{
  "d_model": 128,
  "n_kv_head": 2,
  "norm": "layernorm",
  "bias": "all",
  "init": "normal",
  "decay_fraction": 0.797,
  "final_lr_fraction": 0.0,
  "batch_tokens": 16384,
  "dataset": "wikipedia_en"
}
Each number is 50 + 12 x the weight over the matrix's rms, rounded and kept within 0 to 99. Layers, rows and columns count from 0.

# layer 17 MLP up, 512x128, rms 0.167, rows 148-202, columns 64-127
61 63 25 54 49 35 53 48 44 66 56 50 51 43 36 25 45 52 73 61 46 51 40 59 44 37 70 59 43 44 50 57 47 42 45 33 20 61 41 40 58 33 50 13 42 42 57 37 38 46 45 73 40 44 49 41 62 51 56 49 57 27 56 35
37 34 62 49 49 63 62 44 67 57 46 66 70 38 68 43 64 41 89 51 27 59 46 50 54 48 52 25 65 60 39 61 75 52 51 54 37 48 37 67 36 20 42 53 53 33 31 55 60 41 44 62 38 50 41 57 62 37 44 38 45 38 58 50
50 38 48 54 58 52 38 62 44 44 35 50 60 39 57 41 47 45 52 46 52 60 41 49 31 77 31 53 41 42 48 57 70 40 44 50 36 81 39 61 57 28 39 46 40 45 46 51 46 43 48 55 26 58 65 55 36 52 24 43 37 55 53 31
65 44 37 35 42 71 53 68 52 70 46 35 48 72 61 29 60 36 53 64 39 41 46 49 55 35 56 19 43 38 42 58 47 48 48 50 46 63 46 60 31 39 60 32 39 46 27 61 36 51 44 52 43 47 53 42 43 56 41 48 64 32 69 29
54 43 59 35 44 31 48 35 54 33 55 53 43 41 45 58 59 59 57 59 34 37 49 48 52 43 45 36 34 32 46 44 58 46 71 42 38 50 33 74 49 50 34 75 66 34 47 39 75 36 39 56 57 59 70 55 63 67 64 39 55 40 33 56
29 25 47 59 37 67 51 34 40 53 47 46 46 37 69 49 42 36 63 56 56 53 53 68 59 47 69 67 49 56 51 61 53 75 41 32 33 57 51 42 53 48 47 31 58 65 56 67 38 35 35 39 44 64 33 35 65 42 52 69 58 25 47 38
27 46 26 64 61 55 45 65 41 50 46 60 57 47 69 62 40 40 50 56 48 49 36 33 46 42 55 40 51 63 44 51 49 49 42 35 53 47 53 30 58 38 55 52 38 46 49 42 43 47 50 41 54 51 42 59 62 56 49 58 60 28 65 60
48 35 50 55 33 35 56 71 37 52 43 38 46 37 50 43 51 31 62 55 25 43 44 55 61 64 53 48 51 60 23 30 49 62 50 62 55 53 62 54 51 72 44 72 59 51 61 50 32 44 19 74 60 61 41 29 43 65 57 45 66 61 37 43
82 51 62 56 49 23 55 52 58 45 51 53 33 43 20 50 57 36 58 39 50 37 65 37 41 45 43 40 53 45 43 57 27 72 51 56 43 64 41 44 45 75 38 34 50 59 46 35 39 27 50 66 52 54 54 47 41 70 39 68 46 54 57 58
50 46 80 49 29 43 54 37 55 55 44 58 32 63 52 40 75 60 60 27 39 32 59 42 35 61 34 51 45 55 57 51 43 33 32 42 50 44 62 15 40 79 47 44 33 58 45 56 50 44 55 47 58 33 57 35 61 75 55 56 27 47 57 65
55 43 39 60 64 48 49 65 53 45 58 52 51 75 54 42 38 45 57 69 47 43 45 32 46 50 68 58 45 63 50 31 36 43 31 69 47 28 33 51 46 60 67 58 38 72 47 64 44 44 45 44 72 45 57 49 54 67 56 49 56 49 34 43
80 34 46 61 67 70 47 46 60 52 52 40 25 68 56 69 55 45 50 66 56 64 48 31 56 41 63 45 69 54 63 56 51 66 48 48 21 47 51 58 50 41 43 46 54 57 47 37 49 49 47 43 58 39 38 48 61 44 40 49 49 33 63 40
65 39 54 54 66 43 53 44 44 66 37 54 61 42 46 35 56 40 60 37 30 29 56 55 52 42 34 44 56 49 35 56 61 45 39 33 31 47 78 49 42 60 56 59 38 61 38 62 53 50 66 43 43 59 48 58 58 39 46 53 38 58 59 51
46 59 51 30 43 64 50 58 45 45 73 60 61 41 60 68 56 62 62 36 65 34 27 43 65 46 30 59 33 38 39 41 48 38 38 65 27 76 53 73 42 46 48 55 45 59 40 55 52 45 63 52 39 80 37 46 41 68 66 63 59 45 43 28
63 55 54 38 54 54 48 45 62 56 53 48 56 59 52 44 61 41 65 62 45 78 53 38 58 43 40 23 60 57 65 54 43 62 51 52 34 50 30 43 60 46 44 55 62 37 62 62 58 36 50 41 32 41 55 34 64 44 28 49 58 45 47 49
54 51 77 43 64 44 54 30 56 83 19 60 39 52 27 54 45 25 73 52 54 42 51 51 61 43 50 58 48 43 61 43 66 41 60 52 53 40 42 52 71 45 39 76 53 65 43 49 32 60 75 49 19 63 64 46 40 38 48 50 48 62 53 56
39 42 64 70 39 70 40 57 47 49 62 62 63 56 57 58 40 52 65 59 42 52 58 45 37 67 54 29 52 53 43 34 46 53 45 67 40 52 50 61 30 40 58 23 51 48 32 47 48 37 67 47 64 42 23 42 54 45 32 62 29 28 66 24
52 30 64 54 60 50 57 76 65 56 44 43 35 63 27 38 54 62 60 46 54 54 50 42 57 50 52 62 55 44 41 31 54 66 43 59 42 53 51 42 55 61 36 32 46 45 50 49 50 39 39 60 41 59 48 53 41 55 72 45 66 61 47 68
44 56 51 59 57 35 55 42 52 83 52 75 51 51 61 40 66 68 55 71 57 51 59 50 49 37 43 52 36 35 47 45 56 67 54 37 60 24 54 54 30 13 51 57 51 54 37 61 45 61 38 58 38 58 44 54 44 69 54 59 70 28 54 55
36 32 54 55 62 72 41 39 41 56 58 55 38 58 51 63 76 47 55 49 38 16 26 32 58 68 44 57 51 40 54 54 47 58 38 52 57 50 54 53 45 41 26 59 57 71 55 68 41 60 52 48 36 34 43 72 22 45 52 55 59 59 43 40
52 47 48 40 73 56 59 36 61 48 63 67 55 57 57 44 39 51 44 41 43 26 59 51 64 35 30 45 61 50 66 57 55 60 46 56 30 48 48 68 43 53 39 59 59 51 46 40 61 38 62 33 46 68 63 29 45 68 58 34 43 36 64 41
58 25 52 47 63 56 53 64 56 54 50 54 58 56 40 59 49 31 69 86 45 45 28 55 55 51 47 65 69 34 50 64 59 36 55 41 51 32 37 51 74 40 54 65 49 74 50 43 31 53 44 45 49 38 69 52 49 45 39 34 70 42 29 43
36 61 61 29 33 39 34 55 65 40 33 52 50 58 30 56 40 58 69 54 31 43 55 62 62 30 61 61 50 42 67 43 43 64 47 31 66 35 54 37 41 58 69 27 58 30 48 63 40 53 70 48 51 59 48 37 55 67 57 42 34 53 62 40
47 72 68 57 36 36 38 50 82 51 34 91 42 42 51 30 34 60 49 54 77 67 68 53 67 38 32 54 50 74 50 78 41 55 42 43 66 50 42 57 62 39 50 59 53 33 51 49 14 39 70 33 44 75 44 34 57 51 58 54 42 62 61 42
45 48 32 41 66 50 59 43 70 30 70 66 33 40 66 39 67 46 49 48 59 45 31 68 37 41 33 39 48 48 42 41 44 64 55 53 45 37 45 50 55 49 52 29 62 57 38 38 56 62 44 44 69 46 54 53 69 30 51 49 45 48 35 50
55 41 52 57 61 52 56 41 54 59 54 51 42 42 31 50 49 53 54 69 40 66 50 66 49 50 40 53 54 38 34 52 41 41 67 53 40 31 41 39 51 46 48 27 47 55 50 38 38 58 53 64 68 54 53 52 63 63 68 59 39 47 37 43
41 31 47 33 53 64 52 49 57 60 34 48 43 72 48 37 22 38 44 51 63 74 34 59 65 60 56 59 50 36 73 55 55 62 24 45 31 54 70 62 58 45 66 40 40 63 39 73 49 57 49 33 55 60 51 40 60 32 44 53 61 65 37 56
54 59 65 53 50 41 28 15 76 46 45 50 40 52 65 43 48 47 43 51 60 39 48 68 41 49 49 31 59 63 55 59 58 57 40 63 55 36 43 46 48 59 48 72 43 21 37 43 33 43 51 67 37 39 74 48 56 66 56 59 56 59 44 43
51 32 45 73 49 58 52 57 40 64 18 60 29 36 69 44 57 50 49 42 38 20 36 61 61 46 51 60 66 57 50 65 44 57 59 60 49 52 45 29 36 68 38 49 47 53 71 46 55 65 29 59 64 55 41 26 48 55 36 56 36 50 68 48
57 65 44 54 70 37 35 52 40 39 31 51 38 42 41 40 62 54 67 32 61 38 38 36 52 45 30 48 48 51 46 57 49 50 65 36 34 37 57 36 57 52 17 70 74 53 55 70 48 29 34 57 42 48 57 63 59 73 53 20 49 47 38 50
42 46 50 46 50 50 57 54 66 52 34 65 53 30 55 60 53 41 51 43 38 47 36 61 66 38 51 50 53 33 57 45 36 60 56 51 50 36 54 58 36 43 71 69 59 65 43 45 32 54 67 77 53 40 50 70 51 37 54 37 56 39 63 26
36 34 31 55 52 60 36 49 51 80 55 33 74 52 36 49 62 72 29 55 77 58 67 62 46 53 40 46 49 67 67 39 50 59 28 41 49 60 40 40 75 48 49 34 48 46 43 51 60 66 61 59 48 45 63 54 77 15 49 56 53 46 65 55
24 63 46 38 62 29 52 56 51 34 22 50 44 25 73 50 69 48 53 49 44 74 78 42 61 84 51 43 53 71 41 43 64 41 54 69 39 73 49 36 47 54 43 56 36 46 37 24 29 47 70 35 42 40 35 55 55 34 38 60 66 54 59 54
54 57 60 65 47 39 31 55 42 38 50 64 60 62 52 51 49 60 70 51 51 47 38 46 51 59 63 34 64 59 44 46 39 55 44 59 54 49 39 46 45 48 49 45 61 56 48 44 44 45 65 42 79 48 72 60 40 59 51 34 43 55 77 36
55 56 34 51 53 53 37 28 65 47 64 28 64 51 43 53 31 75 50 30 54 32 39 46 69 69 47 53 34 60 34 27 45 52 54 30 58 51 66 24 65 57 52 46 33 60 50 41 39 60 47 47 60 57 50 57 60 39 48 53 54 44 35 53
53 21 51 56 44 35 31 83 62 76 43 34 61 37 39 32 74 46 45 65 54 62 62 60 69 51 39 33 63 52 57 43 36 56 36 58 58 58 56 42 69 64 48 70 73 27 40 43 63 53 45 43 64 27 68 48 50 38 38 31 61 41 44 41
48 49 53 38 46 53 45 59 37 57 35 55 59 54 57 49 60 72 42 38 59 63 37 53 53 42 27 53 44 44 27 45 62 57 61 45 63 52 45 49 45 37 52 52 37 58 65 45 31 54 53 48 51 39 66 25 40 40 27 70 72 32 49 67
51 55 40 59 35 49 30 43 62 34 61 36 49 61 56 53 64 54 35 39 56 64 38 45 67 40 40 29 58 56 56 50 38 57 67 67 45 33 42 59 49 40 57 71 40 45 39 67 54 42 39 52 59 57 59 36 57 34 39 54 55 31 54 41
58 43 47 72 63 46 33 65 46 23 37 34 35 47 47 52 67 52 62 46 43 36 65 44 42 54 51 63 60 51 29 57 51 53 36 20 55 55 53 47 39 53 68 45 74 46 51 47 37 40 51 49 47 55 36 44 32 45 62 51 61 45 46 55
61 30 62 30 56 38 42 34 44 40 47 54 61 45 67 41 57 54 46 50 45 46 83 45 32 73 21 47 50 50 36 40 60 65 58 55 43 41 50 49 59 60 51 65 63 57 52 62 28 47 62 44 44 55 73 30 46 42 44 58 53 57 58 54
55 53 45 33 48 50 53 54 57 61 51 45 43 59 58 51 68 33 58 78 46 33 47 46 47 41 67 49 23 37 52 57 62 56 50 46 51 42 38 47 49 30 57 46 30 52 55 61 33 65 50 72 29 47 56 48 42 58 58 39 66 46 65 50
45 76 44 64 61 42 55 39 60 53 47 42 61 50 52 59 37 25 53 50 55 58 56 73 53 59 64 56 40 63 48 62 32 59 42 63 52 68 43 45 49 46 48 35 51 45 39 43 47 46 46 66 65 52 41 19 49 59 53 34 37 42 39 41
43 53 23 55 39 49 39 64 32 56 70 39 53 55 49 41 29 32 28 38 36 49 52 40 50 55 54 70 51 43 45 30 46 32 48 48 22 58 52 23 45 62 50 59 65 53 39 55 43 50 43 59 32 54 63 45 62 63 56 63 43 56 37 47
44 39 43 57 33 42 46 51 41 25 64 51 67 61 33 80 61 61 27 36 54 57 55 23 69 40 75 13 70 26 46 27 46 66 40 63 41 32 65 66 39 57 45 65 37 55 33 51 45 42 41 67 57 65 60 53 57 59 62 52 62 48 69 37
49 55 42 32 40 35 42 50 58 40 45 53 62 53 48 47 31 60 37 47 57 37 46 81 62 56 31 52 65 70 43 49 31 71 47 45 41 47 32 61 39 42 38 45 23 56 81 29 43 49 40 41 42 61 48 46 70 66 43 30 37 49 53 54
54 40 70 49 67 58 52 50 59 50 25 41 49 59 35 61 31 41 51 48 29 29 55 69 35 39 64 48 33 47 47 39 52 66 45 63 72 33 59 53 52 52 46 53 52 61 53 40 37 59 69 37 50 66 69 38 53 65 51 49 51 54 42 55
56 57 54 43 43 41 58 49 45 49 35 54 53 50 42 51 53 49 60 71 72 11 50 44 57 62 44 59 61 38 50 62 25 51 49 42 33 59 49 48 32 45 55 45 45 48 43 59 47 45 66 69 56 54 62 35 45 48 48 50 50 57 46 51
62 77 48 42 53 38 37 34 61 32 50 46 67 45 33 51 44 47 47 38 57 69 37 65 57 54 19 46 56 43 72 41 63 67 46 53 35 52 63 34 56 54 31 44 67 39 64 44 44 49 51 68 64 58 53 38 56 46 47 55 40 54 44 42
47 35 65 63 56 72 49 50 51 41 43 29 55 42 45 31 50 43 55 35 40 33 61 47 58 55 64 55 76 37 59 50 37 55 33 44 29 56 45 66 49 42 59 38 33 58 55 59 47 73 48 53 42 53 61 42 23 61 49 41 52 54 46 33
72 35 42 43 55 54 54 54 60 44 47 49 53 67 61 52 66 33 48 49 41 47 36 32 43 38 64 34 55 43 49 48 53 20 44 46 46 47 59 51 25 62 52 54 58 47 39 54 43 40 68 24 56 35 51 45 37 48 33 48 48 54 43 70
51 40 46 57 50 42 42 59 55 44 51 45 29 65 47 51 27 59 38 63 59 44 47 44 67 69 47 74 73 45 31 49 58 57 59 64 52 58 37 30 52 21 49 64 30 29 35 32 55 37 40 63 37 68 59 49 29 48 49 54 67 64 37 45
35 33 48 32 76 55 58 25 57 51 56 55 46 54 49 76 52 44 54 50 81 40 62 56 52 55 64 59 54 28 55 32 47 60 48 59 57 51 73 31 49 48 51 54 33 28 53 74 51 50 53 51 24 57 38 33 27 72 64 45 56 58 63 31
53 69 59 54 39 39 56 31 24 33 45 43 76 49 32 62 44 47 39 70 59 59 55 43 48 63 44 57 72 75 43 51 41 37 27 63 21 43 51 54 63 56 48 42 42 52 30 41 42 30 38 54 45 69 38 40 61 44 53 56 64 51 77 48
63 32 53 32 26 37 61 26 49 69 50 36 56 39 57 49 51 53 44 45 38 67 62 52 66 65 26 69 58 46 50 44 56 68 38 44 57 38 55 59 40 40 63 61 45 48 44 50 58 47 33 74 48 33 53 34 38 57 46 60 71 42 68 53
50 30 52 53 56 41 61 36 70 61 49 58 49 56 46 51 55 47 42 46 51 71 38 53 60 41 47 29 67 44 50 45 55 60 50 37 47 33 39 64 90 47 36 40 45 40 41 47 46 45 46 53 53 45 34 45 65 48 54 42 59 55 72 60
# layer 17 MLP down (transposed), 512x128, rms 0.0465, rows 148-201, columns 64-127
71 42 46 45 41 49 49 26 31 64 54 61 51 43 63 58 69 65 85 78 67 76 51 73 36 40 69 57 55 62 60 58 43 46 79 44 38 27 66 60 29 49 30 72 43 50 35 50 36 34 49 57 55 38 71 42 51 56 34 43 60 70 36 74
63 48 69 34 19 32 55 66 41 32 49 57 55 53 64 68 40 44 66 76 42 58 51 35 67 62 61 59 45 57 41 21 38 48 36 61 61 31 48 61 49 73 38 46 52 53 51 56 79 43 64 40 41 75 51 62 44 50 56 45 26 56 46 61
70 17 37 51 26 54 54 68 57 50 64 45 50 55 50 51 47 54 40 55 25 43 38 54 51 27 43 54 52 63 50 63 45 36 50 53 60 81 78 69 62 56 35 56 40 60 47 53 47 49 47 51 63 46 49 37 58 49 31 69 28 46 41 56
34 36 55 42 61 54 54 40 44 47 50 58 50 42 49 63 56 38 52 63 56 61 41 60 58 73 61 49 29 49 63 60 46 48 62 60 52 77 68 56 45 50 35 68 70 62 65 36 59 65 63 45 64 51 53 46 35 59 50 59 46 47 37 53
51 43 27 66 65 42 49 62 56 54 50 63 50 64 58 40 64 39 34 70 39 48 55 41 50 39 32 56 55 34 32 45 54 46 61 44 55 38 47 49 59 39 50 34 41 43 41 60 36 56 53 51 52 35 53 42 34 55 61 44 39 41 48 41
77 54 49 54 51 68 48 49 61 36 24 49 55 38 45 53 54 58 38 43 54 31 53 46 49 69 49 52 58 59 60 63 55 70 72 54 46 66 70 36 37 61 59 35 71 45 52 42 68 31 55 59 47 56 52 46 61 53 46 46 61 40 42 39
42 44 50 50 36 48 48 55 62 22 36 70 38 54 44 67 60 64 60 40 57 60 67 56 46 39 59 39 61 47 49 59 56 39 53 44 50 40 46 62 54 56 56 47 40 62 57 51 48 55 39 41 49 48 51 68 43 44 19 54 59 58 60 54
47 56 27 24 60 69 43 29 54 47 51 37 49 47 36 37 52 61 64 58 57 38 48 82 44 49 40 26 59 58 56 53 32 53 52 82 45 00 38 56 55 35 56 51 48 56 37 39 69 44 48 45 63 50 63 55 65 36 52 53 59 73 54 43
45 51 43 46 61 58 61 68 56 52 44 62 52 61 68 39 51 52 35 37 42 48 36 47 21 42 40 54 44 45 54 50 63 39 35 43 52 45 66 66 59 47 48 61 61 54 57 61 54 43 46 49 56 46 61 48 18 27 54 36 72 61 63 48
34 82 35 74 62 38 30 31 73 41 32 63 65 73 40 52 53 32 42 53 61 30 31 40 49 59 43 52 58 47 63 64 53 52 47 40 79 41 52 46 44 59 56 68 56 33 41 45 49 51 45 59 33 58 47 55 39 47 58 31 59 30 67 44
33 46 59 59 35 36 45 21 57 65 57 39 63 48 41 52 65 58 33 41 30 61 39 55 29 52 27 37 54 72 38 59 49 59 52 42 55 48 71 59 64 63 37 51 59 25 36 68 66 45 40 32 51 56 55 29 50 30 55 34 45 38 50 72
63 44 58 37 49 33 37 54 55 67 45 43 55 39 30 70 37 52 32 62 33 36 46 62 31 50 82 51 55 20 41 62 47 54 49 43 58 54 30 46 44 50 72 34 25 42 47 51 55 42 74 50 61 58 30 73 59 55 60 51 39 59 30 52
48 38 58 44 36 38 48 62 47 40 61 38 63 79 62 42 49 37 41 42 57 43 54 49 59 42 53 49 64 34 58 46 51 40 85 45 50 47 47 59 37 48 51 48 48 44 78 67 49 48 41 48 48 67 46 40 47 41 49 65 33 41 40 47
75 78 50 44 42 40 48 44 43 48 40 50 49 36 52 33 71 36 60 52 28 42 57 17 57 39 42 49 30 52 57 53 97 38 46 37 51 42 34 75 53 53 75 47 67 44 47 72 42 29 58 33 63 39 58 45 56 49 61 38 44 45 68 55
51 58 61 59 49 67 68 39 36 45 35 48 45 59 39 74 37 66 49 51 41 43 20 72 48 33 48 50 51 40 38 35 61 52 40 47 53 59 40 59 32 52 55 36 56 51 61 45 63 70 75 54 40 84 60 35 37 48 51 58 69 58 54 38
68 70 28 36 70 38 38 22 42 30 64 72 24 51 71 41 60 53 67 47 68 51 70 23 58 65 66 51 68 38 44 66 47 49 52 62 65 34 36 43 41 39 57 39 43 36 52 70 54 45 37 67 30 46 35 56 57 63 44 37 74 33 56 44
53 51 51 38 72 39 58 45 85 60 31 50 55 48 49 54 43 69 49 41 66 56 45 56 52 46 46 50 54 32 34 71 20 40 34 32 39 39 54 63 53 42 79 51 18 60 61 71 60 47 49 36 31 64 44 41 64 78 56 37 58 59 55 37
35 71 47 40 53 35 44 54 36 59 35 53 35 37 60 69 56 36 79 54 47 45 44 54 53 57 46 46 51 82 52 77 44 46 51 51 32 62 49 69 63 56 45 23 48 26 55 59 43 38 56 55 52 44 62 49 46 48 35 49 32 42 52 46
32 29 77 36 42 37 29 71 29 50 69 42 40 59 49 40 46 42 65 57 29 65 55 76 54 45 64 48 54 30 54 43 50 55 68 73 77 54 60 31 56 57 53 47 33 38 50 56 61 37 42 42 42 64 51 60 63 56 54 75 40 43 17 70
68 44 43 48 44 36 62 47 60 21 51 42 57 53 44 60 50 53 58 50 36 47 56 55 32 64 61 47 69 64 39 33 47 46 45 74 58 58 51 55 35 55 59 52 51 39 51 42 40 49 40 44 64 53 48 40 58 52 30 58 43 69 44 38
59 43 52 43 69 32 60 36 66 44 24 64 31 60 42 45 38 52 52 50 29 78 57 69 55 36 65 55 58 53 78 71 57 38 58 43 36 35 19 51 37 45 65 43 35 36 37 59 57 13 66 37 65 47 43 62 45 86 50 43 66 55 14 55
43 51 49 47 32 64 51 47 38 47 33 50 37 57 52 49 62 28 25 41 67 73 38 55 55 59 69 38 43 48 44 43 48 55 44 55 77 47 51 30 39 52 41 36 65 39 42 39 48 41 56 62 52 45 48 50 26 52 69 61 51 57 53 57
42 58 60 71 57 77 46 46 60 56 33 49 31 66 37 56 57 60 45 72 48 43 48 44 37 29 40 55 42 38 32 48 66 69 43 43 71 77 33 51 51 55 41 58 70 49 47 34 63 22 61 51 49 54 43 36 70 47 58 48 52 49 51 39
57 73 37 66 51 26 53 58 43 60 69 57 65 63 70 09 32 36 53 69 41 59 47 43 39 55 41 65 49 54 50 37 78 36 39 45 53 44 27 37 50 71 46 54 43 68 41 62 53 42 42 54 68 45 47 40 56 57 47 63 60 47 62 44
45 53 47 37 37 66 47 60 50 71 39 54 43 75 50 59 47 27 19 53 51 51 56 40 73 59 49 58 53 51 45 48 72 43 49 58 66 89 36 47 48 47 29 56 34 50 52 67 57 53 44 49 50 50 55 34 33 36 49 29 41 48 57 55
61 52 57 34 59 51 53 47 53 65 59 33 61 67 74 52 63 42 53 43 53 40 55 28 41 54 45 40 33 59 44 62 59 52 59 57 52 53 38 63 57 47 48 65 64 28 45 50 45 19 31 27 34 63 63 29 52 47 56 34 54 56 78 62
50 49 61 77 30 50 48 36 48 69 35 60 55 79 32 39 57 39 48 50 51 56 37 54 42 53 41 50 48 41 63 70 58 64 57 63 62 56 45 50 29 44 54 50 51 51 58 44 38 51 78 41 43 42 31 56 69 63 44 56 58 53 61 45
51 63 46 54 46 26 31 47 39 40 50 42 45 36 53 72 73 43 52 61 50 48 76 52 24 53 40 50 49 24 45 33 45 58 46 45 40 42 61 49 59 33 57 51 36 37 46 44 74 64 53 57 51 58 53 81 57 28 49 49 66 45 43 61
59 55 62 63 48 91 26 39 42 54 44 57 43 67 36 50 58 52 45 49 36 56 54 47 47 35 53 56 50 51 54 45 62 35 54 64 43 33 65 43 74 45 49 46 36 18 39 54 40 50 52 57 11 44 56 41 52 47 43 49 55 76 42 51
45 73 41 45 47 48 46 68 48 51 39 53 65 35 39 50 28 45 60 59 48 50 38 55 61 58 48 46 36 54 68 59 48 39 46 36 52 46 52 62 57 69 54 57 38 40 34 43 62 53 38 46 60 60 58 47 68 55 61 45 56 49 37 45
14 46 47 52 52 36 59 41 34 66 53 57 36 66 49 38 67 68 45 40 39 65 57 53 51 45 76 40 49 57 31 80 61 43 39 61 46 60 54 43 56 62 55 39 55 61 53 56 60 29 52 43 36 49 55 55 42 40 60 64 45 49 67 39
29 58 47 63 47 33 37 44 41 80 54 56 60 55 30 22 76 38 38 44 88 34 49 44 52 49 57 47 53 71 37 58 39 38 54 28 50 51 43 45 54 34 77 46 23 41 40 70 61 33 39 48 67 48 53 49 38 55 34 43 63 47 54 64
50 60 65 40 50 48 35 34 73 58 33 48 59 49 59 65 33 71 40 30 60 61 54 46 70 51 58 49 27 31 43 38 58 33 53 53 28 61 29 45 64 63 35 43 46 40 50 71 54 42 69 47 62 46 33 41 40 41 74 20 61 66 57 37
44 57 52 44 48 55 61 60 54 30 50 34 38 66 40 54 60 66 45 44 52 63 72 38 55 55 53 41 39 61 54 48 47 66 32 60 58 56 50 45 88 54 06 58 49 65 53 56 60 38 51 54 28 53 29 33 52 49 47 71 54 48 15 43
59 64 65 40 36 34 61 50 38 57 41 53 31 49 54 45 33 35 57 55 41 54 50 59 58 40 55 61 52 38 38 19 76 40 70 46 67 36 44 51 62 62 33 44 51 81 59 68 57 37 45 49 61 41 35 49 62 27 34 57 46 53 58 46
59 57 56 80 68 62 47 44 62 20 72 41 50 41 64 60 53 47 54 59 62 42 64 56 16 49 56 65 42 38 45 21 51 46 27 50 74 69 36 64 50 26 71 36 40 71 54 72 53 44 20 38 48 39 48 46 46 60 63 70 57 58 48 39
50 54 36 54 28 54 42 44 66 45 44 37 38 45 51 48 43 40 44 50 18 27 51 54 58 65 40 74 48 51 29 64 60 53 60 36 59 61 60 54 39 32 67 44 26 35 58 66 41 45 64 64 21 62 63 56 44 34 57 42 40 56 53 41
32 44 45 51 27 53 67 53 74 73 40 71 51 42 44 41 60 43 49 51 47 33 62 43 35 26 60 57 46 58 33 34 54 56 24 56 63 77 56 39 62 57 67 14 29 58 63 49 33 48 53 56 19 46 52 60 52 52 47 44 78 76 38 63
38 43 67 52 43 52 35 76 50 59 40 54 44 43 61 50 11 51 30 51 58 54 46 69 61 33 58 60 43 29 17 43 48 50 41 45 49 42 58 35 57 46 67 43 52 68 73 43 64 28 47 40 58 35 55 45 69 69 42 54 63 66 66 47
78 35 62 37 59 30 46 49 50 14 65 60 70 56 42 56 63 46 49 58 46 63 32 31 47 72 57 70 55 48 47 46 67 34 53 36 55 38 31 44 54 44 50 55 26 33 49 41 52 49 47 55 43 24 58 42 48 63 52 46 51 54 52 51
45 38 67 41 42 41 43 38 53 40 28 53 59 48 37 57 44 74 45 54 45 69 53 59 41 51 56 41 65 60 49 60 42 53 61 29 29 74 45 50 43 78 40 54 47 37 58 57 60 56 40 32 46 57 53 59 61 54 45 39 43 62 52 47
59 79 47 48 48 47 48 50 44 42 50 63 64 65 45 53 67 36 46 67 43 53 32 58 46 66 49 52 63 63 61 67 27 58 45 42 50 51 40 41 44 50 46 37 70 31 62 56 53 38 45 61 49 64 47 44 45 53 48 51 24 69 49 28
45 64 61 58 39 39 68 47 79 51 54 69 41 38 49 56 59 67 60 36 53 62 47 28 64 39 48 60 38 42 63 43 64 68 50 42 43 55 49 56 45 55 46 50 69 61 32 35 52 41 52 72 31 41 51 39 67 47 63 66 50 34 46 63
59 41 38 53 47 58 72 45 47 54 52 43 59 46 41 75 58 40 30 53 25 50 56 28 50 20 81 47 44 25 46 53 56 30 44 46 20 61 55 56 39 56 61 64 34 40 43 62 37 24 45 48 50 46 40 42 61 55 61 59 65 58 28 44
68 53 49 48 59 67 61 18 28 39 32 66 46 45 41 30 58 29 58 44 70 63 58 23 51 78 60 41 49 46 48 36 80 49 44 56 59 48 48 25 48 25 57 52 56 36 60 45 63 34 57 48 51 32 73 37 26 51 65 71 46 56 50 42
48 45 49 55 65 46 56 54 70 50 66 36 56 62 55 46 62 49 34 32 80 59 46 33 61 56 20 70 57 41 60 32 41 39 57 10 33 53 47 60 39 33 48 71 38 43 53 53 48 52 39 53 60 32 47 44 53 46 39 39 40 42 38 57
65 51 50 46 36 49 45 62 51 57 31 50 50 30 46 56 49 49 33 67 32 73 42 60 38 31 72 57 58 52 31 48 67 39 45 55 41 70 62 50 54 64 50 52 67 43 49 39 53 59 50 52 33 57 67 48 26 52 54 59 40 38 55 49
35 82 41 64 64 54 44 37 30 26 51 64 54 47 67 50 54 49 43 38 46 51 49 15 58 41 37 58 60 36 73 76 63 62 58 49 44 49 69 24 34 50 56 45 46 29 45 55 37 45 63 61 65 58 58 51 45 60 54 27 68 60 57 28
62 36 70 55 55 48 21 36 51 59 48 69 52 35 65 59 37 51 63 49 63 52 39 67 56 37 63 37 53 50 53 37 46 66 58 67 49 61 60 57 38 43 63 45 63 55 52 58 41 50 51 47 56 31 52 45 52 38 44 66 49 64 62 55
29 36 47 60 44 53 55 57 35 68 65 50 54 31 40 56 36 55 50 66 46 39 53 65 51 58 56 54 49 57 36 47 29 79 51 58 65 61 49 36 88 65 43 38 50 60 48 34 47 70 48 70 50 49 51 53 66 37 44 45 39 42 39 24
58 65 59 50 49 32 62 57 31 58 44 45 26 48 60 49 65 49 63 53 23 53 48 38 60 18 45 46 73 66 61 61 47 58 52 34 36 53 49 57 39 47 37 64 46 39 53 56 45 36 49 47 58 45 37 61 58 43 45 71 46 53 56 36
51 30 39 44 34 63 34 32 40 54 40 47 49 48 38 36 56 56 46 82 29 67 40 48 41 25 65 52 42 54 45 39 54 50 51 51 37 45 37 48 32 63 39 64 52 68 45 26 68 43 56 40 63 41 46 34 52 49 45 69 67 39 52 65
49 68 41 60 48 42 39 75 54 47 44 23 39 41 41 64 40 43 19 70 36 36 63 38 37 55 51 57 34 49 49 61 85 46 35 55 56 58 33 50 45 59 50 40 47 52 45 60 35 43 35 60 53 62 47 55 40 44 18 52 41 63 72 55
41 61 43 52 41 65 30 94 28 48 54 40 50 65 67 48 61 44 42 52 61 28 53 50 53 58 72 60 49 34 51 31 54 48 35 58 55 65 38 38 53 50 67 66 38 45 36 57 27 67 55 59 40 48 45 52 52 56 47 55 25 41 51 50